Part of a small language model's weights.
Size: width 96, vocabulary 756, 1.49M parameters.
Training: a variant of Adam for these matrices, 97M tokens, 5912 steps.
Each number is 128 + 24 x the weight over the matrix's rms, rounded and kept within 0 to 255. Layers, rows and columns count from 0. Numbers have three digits each.

# layer 5 MLP up, 384x96, rms 0.104, rows 15-48, columns 0-95
099103128135112129127145142123145134154107149148121138123113129137093146149110125114141124134126163098107150119094117107153113117119144147162112132155138147117130132133125127150118129126143116095092098113137148118136135142126114138134127137115135164140131138120149108139147114139125119162
104108136115137134128061166109121126147076158147108136142098097120095123178098133166155177191143148099082098153098050142140111162116155199155112122132116109131104126082161146132127131172154167118143093105138156104138137153146098130130108106086150139133172163102118093117176113133116148131
102126131136121157115115147118117121139140112132138133120117142120113135149108133104125143150135157099129135117095100111145117117107149165138108117132137162098114108124125124160114147118139116128113107119150144140139148155112106121132112145142139134106123121110152113119146122123138147143
101115131091135140135146130144119173122107137175155116147094135162125145146112156124144122102143127107109106136124130107138073112142161131157120160174134154113085094122162138113112165142142088124129070105127155172124113121147108137146148138085129165113114133147097132130150139110160137134
129135108155129113141106130140116135152121108150122137143109148128118088155147129095114129140106146151111152141116146099138095117130150110098098128171169106108145135089114079148135102076143129058118142165133142092153151128189146130164124145135155114073204094140135129114137118110133136134
096089125115094140099137131092143158163162139148160155123136135140128142141104144099106108175132133126074162118094097081150100119091146162129143130147133173127116133109125125149134148136167095093094132106149147111148164151095105129133116120114160136138156133092151107146167111130116144152
109152136143123143135126111136113141118135148118117140124145116091147158144119132157111124134117137098140096121104113106111138151115129113102128182102135121130145122150104119185156093141123149130148068110150107099137125188098086111111146114145162145095124144146141116156154123126131105177
111118161107108098104079186150191130156138076120179100128091121148146151138091105186134086120133154115102117138119081130101128136122133123152113161124139138161093163165144142129174142176146079145135085127121173138102109134075164133143137140094091113133162140087114132126110125131146136161
093130153132121126110139135075108145132143093129122155114127141118172131128149140085085099169173151127115160137116102100158150141121109159136082128178099171116112141096167114188116159120141105099120121143171165150118146167138123117143115115126159098104132110124150108106152075133125135158
122103147091138139117138177139115142133144100143152088177129126152169175113094166126121108125104150119106122135135121127118125101111110128134093135136069114112094088126131136151127170116122080123139106074149162133096109157130119133142153146099123126120138137133142122146136139105152121178
140083112124136110124135154174148154162130127172154086151083138139107104113091102120131147094098134117128097134116148106146089123092105113136141134159105182152133132096099117175152124156153122112101122123099129132114129101170121179114126144090119155095142140141117113120139131132144127140
106108158136138129178082169154107134120089124149106126178133105109165166121138083158110159099141168058106094140100141113133111071096106167138083097133182131158084149124109103131119115133123146124085137166196192169144148131155092127142138105112131101112127143116130114143182120150133129183
080142183107168130156168172105138106141126139156130125122153142091178157152135108076090084155128124112104113075134121144111141117098078140172084177127099112136113156078197128169087110118127118130069156129164147125173174173133107138119087111133134115144147110135146120096180096183169126128
103099151119111126127152136093124163126117144130093112101137147094134165134143139121125119142129132123140133082129111116166126146102123136158165111134121109093133087098160167134118167150170124116148104112130153122132125188096103125145188110152116172090109100102127106120104128116134178160
120101138126138133112116127129131098119121137133110129114124129153134141153094115112148119143131162096116132111098145124140115114142142159136123112157146134104127113149126126137138117096137106118115113126153137125147118146098110120141130148120126131119146129112143100136137126136146128134
117109119141104115138113137116106136158134142142135118128108136124177141150101151093118155121134173115109108104091130097140124125121141174133137104144124110120101116126106100167143170132126134139110115133156159145131139143133104128126119129114147134079140116117148097123153121142111149158
119098121106123137122124152112135115152129119143124146117105132157132131145105149117130120135139149111099141134099112104143115120110130143143123110147140147115127125119116109160128132120163099120114113123142139127130148132116113122148115124138119138111127116123131097116147119123133146145
110116139149163095116089135130168110179124109106088159085159150101166158112118143133119102160165191122143091119122160126121115094100148161150160141092172158122104151127111129135091103127150125142121099140140136139107141090141092134143068121111139086138123163099132079130164097122146112157
105109146132113148133125123131110121170112141140127134148121128133139133141103150116135121122143148118108168117115129102155118110122132151142110125141134131102130129130137131154116131115159107101112120137132128136112154154119109130148128127138141155102117123129146094116149120147140133154
124165116056135158139124133133096187152136118149171123098146166107144160122150155113127084203157117094102151077124107122146137115067150132115104114142081118105114173145093131125121098160145122075125128093142130145188135153125117106132152115094155158138153116117146137120139138098137150143
120107127142127146161147141116153129134118117148114156130103134150144139155080151112138140130127156117111155137099133112131121095106103142129120128119114141101118131118105093163132118105153105131127133116158182140142155135133092124130125145113137130107150105117135106131158143128135121168
125095105181135112142110166122140130130116092107104159095089137105137110169128207103100157097182138125118110136131177129170095131103132139115150116112143143100153156100101140117133181080154122142145126134124118081114138124149116160138157159158104161105113128120146132105138139158095119123
130105115133111120131125144122134134155118116124144116126127133142133129142110155139131124128149141120094151132119142091156126113126154170154115102124135148124132122132136128165141142112148122105109109121146142125126155149110107130150126122139117145130128131129131082139141132140139126142
096136085167091085112130159140181119151125118140152130144121121115112178142139153159138126132184139090125117137102117117149130059116136143133150102116163111123114167131075159121154136154173118155123069133133195134086124156093090075196157135144099113128119097053106128126094128164130113154
125125125152134140156147139126112106170120124135116147125109138127139146146108127096131155144130154101123138132106108116163111117106127142127090119153117129118096116138142109174124144120151106117110096134149142133124132151112100132131111155137132134111145120118153104120145111147147149169
118107166092144103118151133052098136177145105120099170064154120159156167186134147126139113187105129141103138099144119121123162136131109135121100149150149132082133117098155074123091127109160094123131153096147129199110127144070107170128111145163130168130144132116125109128161132096125100124
130121169086123127154119166145121127148161074163120120123125154139174146128114130124121120151139128130118161068122133141159130090109109136146121109123111125141111174151113135154155151124172101131086089135125163171053149124063129105111166167089102103093140141062093130111151135131141115193
150142096146109125137119097145139134140093181144123134133146138099137133120100140134130155106135144136127125104104135113145105107089105129139096069111133090132125155138074078133174113124180151130154087117155120173122156136132153145119102116081086093124141142114153115082122142154109163153
102110137120114143116139137148148143129113123143120145131096114133112151169108108121104132164134136120111138115093092075143095134120113141147126126135118130102114154106101067168103143166174131114084134126166146157128164135110115139124149121125135131129155113119120104128173130126141144156
118063156101138117139145140110091128122131111127094167100157157114181128144152119104127111158136110125098160082114105135115123107102149153149089156135114146138135098107161149118090103118142086100106127100188135136126127143090093100133176186155173164140132082110170140165144115100181140130
064114122135149101140152147113192170098091161173128086144171101112157152164106189143122126164119170100093096099152125127140142105133114138126134075168103107100122087130152074114126132106155109137131140137160181102098123142128096132134157132125093157151152144095098112130152158099144075143
124141116138138132106140111104108142203111095171095179108128138114141144132119172078121125140156146113120128111115115113128120093129147138092142083182113165069151116089160094132127129070125121153138165116134127106132120120105100153152117168160133114095110104121168115132147103156166118138
099080105138152094171097118125137145202099146142134101105112096127139166142096114159138106133153145113115127094102103088167083132135153147197094086165149165123124093120176102126099154158161141090124118129159183123104129131106143123115094150133151148133116155118133098124138116164128167164
136132119143130120127136129125139145135128120121122133124136132118128149139119123134130132120138124133127137127130121131118120121132132130129125138132125148126122131139124130124139132126122131130116125116129125129132134130137122130125133117126135140127127139130123128117128128135130119125
# layer 5 MLP down (transposed), 384x96, rms 0.0631, rows 15-48, columns 0-95
097127135140125137133120122137134112152111137129170128134115132123126137154126130141136127127134171081075139113064144077138105115110134153154128105139141141121140128145121124182124133108148095102086100104152140123150112146109111151175140131127126141136128142149124073131131122137129113149
111110144118131090140110166123124124127065155113157122125098065128107130148124112166153171175128146103150115158107077117138137174127161176161133079127135104137133126105115148101123129161163195168117095106136096091143131144097126126160090115081158109113167118127124075125146146120123135142
104120132124121146138118116141125116156116140122147127125118134143124133149107129126134131148142176072097143126066141074140116116121141150143120103116131144105121114146118110181127143122131096121109096115161127126141152153105094135180136139137125161117141125138128059127119119141139129152
166115102141113124158138125134125129113154151118110133144140131148128084115120163172136121138142137118123124125122146107109125131115118121116112137157120116122143110134097103118129174126121094128163135140093160165161115169161130105126106137120106156116124116123097171115103119136127099161
144132131110111168123124143131160131111132141111125105140137101127097126113117121151139138084132121099133123140143114126152157144103152132139157123117112124130130084150150172125126138145113139166123109116125120150132149106111150126147109092118118156168081146115117114132094145142123112121
121138152147115143099119133145137138145126131137109118138081101148129120105127135148135133100111164058141123152096176127114138133145142103146151085130113146127116147134096117155178146080111137147127125120125109112133142122132146145178138146117133134106116111148095101118120149162099082132
143137137133113129125118138152134164125120088120149125127166166123129129114140112125140132115130142093088143116142122107152116167146086136133123093141119130129120123128137119095118121123105093119130138130095121121149149151138134121114155135162110163135148118107124144130126146134132104101
154136136118145132155152122156131177134105077093094079116073091143080088142155147111120147166168134091130112158130135131134146127107164124068134148115109124115110103122139140134108143133079160159112140110148101107222164135134129104120128131180088108135140125126139148128157141124133157106
142148154091090136167153114156105134159128131108155131133138156126155115081089186131089115148159166103108151109101140097146142107081109155184113115104110145124149152127122110212121154099127104103116101119159118109112142152136100117161130148150112130135164099125123086115098102157122112147
127148103126126119118140111170113123140148136095129112147132129133093134131132096142133145117123124117110115148141149119143108139133148118131151134160103155124129102129105110136092141140135134130139130143129112139156111156141121108152130102124115101152126127142128136116123116154112155133
088148141139110144145118112121115121122096114103132160128160132111139168109146130132146124144110138104162156117127100156117154117119127154136143098082130139145144102140148110077094138131126145125126143157168119116131133115100138118148112143135135148134115101115161139126099101127172133130
198134164152101082153111143119142127094130140082153147154152128155162146130152134123099161132181181091118106183136197115148125121151115141087118103107125119085124113117160091101094153124169173122066102141114157143131107119139130105153178110091107131083137188080112109123123042143074144123
118141153111106111110151110171116148149134138113154094123122103080163171084110143103102088168173156046095085136128118112130148074167125117121142172179100080141078162125144129156084100154160136152123128174147128124197133122103113084180135163124159108189137116121094068107159151143095119157
152143138129142149112101085114118170104149113122144143098147133122175110132146139126143137118137135131137145135137126100101131127098140123143120137122078127146141111141144128109116154116100126085120129113128143143107154143111152147155114134171116147111123113146125134161127105109126119100
100117139119118115138121125134116122113128136126150114122124130126125126154126108123156109147150167071102147114047162072146091102122132173155131108124151131099142119152124123178139143111138107117110101119178169120159125148097096134182142155130122152117140141132137074124121122141130111136
106128112142110127117135129150138128153135146117187113139115167145135108112135138122106146119129186100108101123076150082150119127139150148123106115101132118115097143156080121183147160128134115151103111124157103137122140138136102129149113126125108157090135155140146114149108127140107109148
105116129122126114123118135135136115145121149129163136120113126134128136136123158112143121135122158100090145136079146070137112115111123141148127099131131146121135151130116121180148152124153100125115118107153142136135136131117113115184126134139118154109130126136125068118127124143122121154
118164118160080153119133087143158093131117162162197138157132134135112095095137145131146121072138161119100123124102129086158098154115162108147142135089118138135150162129112146156141165124106103097098156124126142119141130114147128128152120114133099172119128160134110171073079100099114087145
084099127121111147122114133136117102170101145133151135149114146115109146142104148101153126126144160078085170115095141089143111096116152128162090118133135154103131142136127123199140136115157091109110116098170138136136149140101095131176118136145132161102154117121141061123137106151147132159
113106106105134090121145133136109150101121137115181118114149114133078129123132132101122122133165090132127141136131137141103129113126139113131128132127160159113118119123122128165122136134146110127140087141160120157117117145103134136142139142095118128112119144131131123112102126136143130162
118133153116097139168148139155140127135124117135129121129135164120137133133111122092121156109123159076093137135057141074135102127108127162127107112126124140122127145111106142172149139109125110142116127104160144135155148145133107121162143136132106147108140117134146096116147128120136090161
148166139125097119121126107131117100123117125139147121148113129147149130106141087143133124128079138146134146116109110103107154153174133149145081150128114062154123120130115162161125091144130132123112139109137150125116121128114136119137118149101144086111143126117148098129114146137135166156
113096100126105107128101122150147114156104145112145130126111137138117140128136164144157127141138126099102161139094164094131112111131141149161112103127123160128117139148108133177142165109153104117110126103141120124140133146111096128168133120139109158126147135128115060131103125139138099142
092105121123182107139148113157137131107099156152115070133132140141114130131114122152131124127122140145160146149136134113104124116143141136105110120162134158131081121119161100156121125140098085143089114136093157117175107124129151150143120140131108118122143171165136130101157115127119100106
104125125135114148151134139129126122162103122127141130137107142106129135143115133095147148143140168095104121133077126101158119125130134141124080124135138124117100134118134105176133134133131090126113109131174128131143119137103106107162133149134109154114141124111147068124140106143158145171
186117133125121140114163085116168150124126130148062155133148171146113110109120149099119084096103113159113134153115126125107116171108169141131093123118169142097105125172176154105112156125129166169149096099111122097143133102111160114105129108146143073097155131082134142103124118117122173151
125126115144137101145127106121135119119124113088166129134124137153133129111100119142173122113155102114109133159146145145162154141136144155145103154093131136147091081125113111124119108130069104131106143179128134155174122144142146091160114149167102143128101133126099122117135149112109144126
119103174108174111127154138122110119151151127150108125142124127121119116145144137128128093136122114117104164116090123127110146174161142127129159094164125163105129131150148137140100112145115110097106139134103117091130128121118093116155152142159153122145117135112094140095150114083147137118
074123135129132163134117142137126120162110159121178122120090123123136135135107130135143141133124150083102146126091144091135091135095129145167129094089139154100123150134104113172143139108116102140094095105166099138138137143111146137144134130115132139134151110145099093111125143166164107161
104074172123137108129161107147104156141124064142113122109173107089155143137133165080124130083148076095100096123174129174143131124124124141137121149124096105126119141116151176060117114144077142110129163096139106181160163168082083079189144126146154153138091141164146148128157151145093131113
095167087154118140129149120155140129090113122162111097111102137116129138162105096165151147131133154081115117112105144104153141145172121123127156111124118172097121121128136162122083094108097124119147107133167141088154155133128106146145158109102089115110142139138153144139124112110119132147
110125160124131117105134150098105150137079064165101152134132148133114145128123151077112170105171170097115073129079165133172134089107141114159161159140140141101145137099109109075154115100096083132141137096146153149123145144149060166131134148181119113121139113150123124194163076153100092202
118150122117118157150121105119101126151077177120120118110136128127107152151138170129109138129135130120101133109094157074127143162146143133146121116167115101161121083078138124136125112127136177093094131160148164145159086135143168151117101117128147122124126128165119115119059133162122101119
128133137126127128129128128132129123131125133129129124129127129132128121125127130127126127129128129124131125132127132123133132132129125128129127123127126113124131123127132130133122127124132128128134133131128128128122123122125135124131127129126125123125130120130132125129125122128127132132